config = dict(
    n_layer=14,
    d_model=192,
    n_head=2,
    n_kv_head=1,
    head_dim=64,
    d_mlp=512,
    vocab_size=1424,
    activation='swiglu',
    norm='rmsnorm',
    norm_place='pre',
    norm_eps=1e-05,
    positions='rope',
    rope_base=10000.0,
    rope_fraction=1.0,
    qk_norm=False,
    attn_scale=0.125,
    bias='none',
    tie_embeddings=True,
    parallel_block=False,
    extras=['capped logits'],
    init='uniform',
    init_std_qkv=0.0292,
    init_std_o=0.0,
    init_std_up=0.0292,
    init_std_down=0.0,
    optimizer='soap_variant',
    lr=0.00631,
    beta1=0.95,
    beta2=0.99,
    weight_decay=0.12,
    lr_head=0.018,
    warmup_steps=200,
    schedule='wsd',
    decay_fraction=0.558,
    decay_shape='linear',
    final_lr_fraction=0.0,
    batch_tokens=65536,
    seq_len=512,
    doc_mask=True,
    train_tokens=199300000,
    steps=3042,
    dataset='wikipedia_en',
)
Each number is 128 + 32 x the weight over its row's rms, rounded and kept within 0 to 255. Layers, rows and columns count from 0. Numbers have three digits each. The size before them is the row's rms in percent of the matrix's.

# q: layer 10 attention query, 128x192, rms 0.101, rows 0-13,64-76, columns 64-127
# k: layer 10 attention key, 64x192, rms 0.101, rows 0-12, columns 64-127
q0 117:154137118104110113128160103168066084142036145169151126062140170109139130151101153087076141135116132106097122119139160130154156114094124099135132123170106119087106116167093067083094148150094166
q64 030:132155091136132128176150127136115162117100131109126114090120074120177101056097132144130126148175138123080152142091140132110029144144228138174115144098124170109100128174147127136191122159072124
k0 062:104218103114106158098101122110137122103148154128105125152132106096177135128131116123176107080112164127085173063130161137141133162166085095174134153105125099163109084126126139172138143117135062
q1 119:121128159104092104142210083167101068160030104238098129086134190135126134134119100097122063094104108073155115150156151122133152148115147094160125120166073086124133090181102167126128130126127190
q65 035:135133059126122164177140121127188092128127151100200079102083109108197156101115103097132147144051141154116132102105133132132108108113176117154146107185167125134143102141121115158120148159117142
k1 061:133162156094119093140099096155128190171104108113134162114131082093173079122137109127160166077177096127075124054127045076108115136069085188126127121165098120097131150143151149100104102148149085
q2 103:093168172133137187144178111110180128183131134157141139180152140086119114061108144120111093098041072074150103186101131116153129170150142096133082205160097128157111121142103172160139122093119199
q66 040:133064174066139082143171141142116144112122085112116149148098162149155116153150147083115074161167180126140101058094159079147172113103135113135099084120071095129098089104091163184151137133148120
k2 057:110145097093077091165128130074129114165148156167155145115156143126115121123156141148147131091144077130156182119112131136098147097132121109177175111073149126102113140070096160168149138150205120
q3 112:183089140159168164140136209143093139184180162126079111186105072133086099094174102169138135164086142148111164162130119135109052117140150114062143096099086094135097201148148069066140133157102083
q67 052:152123120131088158131131183110111121164146139123126099090107125172104102146049148150129201137137161127142166179183065155167137162172154153085115156128125161183134103152178051134118089104094143
k3 066:145140169147123145103104175128078150106115128156137110097148140120110140119170214126078123135164166136106131126085186121090146082089133153151128152130152120170108154118133165212130110140071166
q4 124:117079172125201151083089094151094177100136137119153097108147098228086111112149102161081162120102184165170110103117120182100123138090162136101127082149107138134085135112154112148137085115109096
q68 040:178110125181154129134143137121171135124174155124128069135094133107106117133070156207126147137106158109127194161164081154139044104154107120126169158110205146126143126190136092151142092143071128
k4 062:099138103140107168105146132136112118109126152065093157090124126118125120152170104131179063165105130153183168152087087032174114129156158161142143127089111110107150076107124111091102157092082179
q5 112:097119139122118117127121177106161166157133088097107124142144113090183118081188151099179175080168067160168146145094155132136110054105104083149126145128093093138129122151054178129118119145077148
q69 053:142172129161110107112122092106125112198191142100173158161153153126144157105141144098214093130108090143104133120128135047154116101099106127167103103140079147104107091073086120135125136104138130
k5 065:081107079149099109085095136105113151097159162135189140108146109069111102079132131157133131130111151111120128110161105100081187114199151127122091155166133150167124098108158117121064096153202122
q6 119:095106153098137093103162111171147152097114118078089145094142106161137119158175139124119120130172144116201112108180112167077156100120117071129118215136099155154133174107104162184111136124138134
q70 045:189162107166187147095168132115129172138142114140100139152113117078082080102130115128094136050144157153162188136115096140089107061115088166089151137130210160204176116154177118110117134123080117
k6 074:154098121133131118186077075124138099134120084108142142117157157094146118117129063088187058160078119095114139109074104174185148124150109146143133121076154149112160077101178138165160142107155089
q7 124:100213134183161140135190174150158113109118139135114158149166140110141217112133114062146143102153058142109157128138136126155155099152132119099132153143130104146104111134103162125088122125128114
q71 046:069159104106097110153151119169098183134091171127104169142117138158167163145191144104137085156123069120124115080122149078118132140101149113144109096098089078067114136078110176137121110154151138
k7 067:094127099185107118126047110084093096167113150123150082136150107140118145126139126144167130102130155180104138157084163059119109082134114131162163169101110183191111122118155156126091077135133131
q8 118:149094122180100173069134163112162116110142054110116128159098119089123121126117154082106124137126113110161156172093172144150130162160079137130077150087092129184157176108105083112180228154205125
q72 063:135060070071116115160119093113126075075146141108107091153130155104106146121079129125145137139175101072128097136045115151117165215146165117111012171153132151134126101128089067141116147121148155
k8 067:104107122129065125112135124104107109144171167093093133159106080156168152146082125116093060132158093116109134139168207173097124129050149093153174100062112153093149117136145112225134163121127121
q9 119:097179121123144226165128211121155146193133090155104111149075147047104187115104094136119130106123128146129150129145122094139223135193136091157107123104098073091120117116100124107077145152130106
q73 044:101122127149112140132102143144116114133141120149122133143115184105147122163080150117169107156129083069119095147108141107101201180143143111116116127138105113093122173121088124177109151108189143
k9 079:147108102175140087136096130118089114091128107114190145098150155178162173116147160137067101098153111157135121168136138134103129110027116145143165150139140086157047107123159129099115106165137194
q10 117:126105090145153133146160178129148135135112116134128091125195131044076130115113077137133149172124136149116124087162171130108086117138129174142130096161115157148130187133205120120131153107097111
q74 048:092188192116132158135119107120138106136095152114070089104158115104103106085156152103113136157131148144081143072182135145081101142182048154097128115122163122176100187157165173150132154133071119
k10 069:100131133100099063147144110120136112128229170049162081130152120135129141109135145206151157121071152136151135166110146151118178095125076096133125120140053170116175079079046082143131111118133142
q11 115:024147130094152135130170136142117121152171118141118141144162103058119154146130171155175143101182156137084142175131151076145130084196134098111122099159118078088111153196130088148132118106138160
q75 068:103144116085072104105058164128103138157080082190124175132122148166143142108062193105101133135211179127086052147092153103124255144149108124124093154135148131099130084109095090173134122131174140
k11 088:172121144190182138104170105149128096123159129112153155147119123154143113099057137133063143138106151088147169118154126134151119118109142124046094129130139163161134116120140154150128072128146145
q12 101:177111128135121095083087090109101164111105158117110080098125164186115153065103107126115123103131227146085078042100145161085114090125150134081109066092109184122120177096140047163125171155096117
q76 068:137107133127140125145165059110142113075144115117097048139103077111089150129127156143099118132112141124108193104163095170109095161149121107144125105110100095165126143155126117064137130155065131
k12 071:154165144123166225067117119150152128151132216124190085121096140109098119160121144163106151131052117157100169142080131122133161102179137230073147159171192112114135122095124125145139082111139148
q13 117:086198159109140145106076175101158119190134094125083158107135115171116121116102127121181128112117104123100131193147138089132120129152145129128104179124089086104170121119145146129157129150106138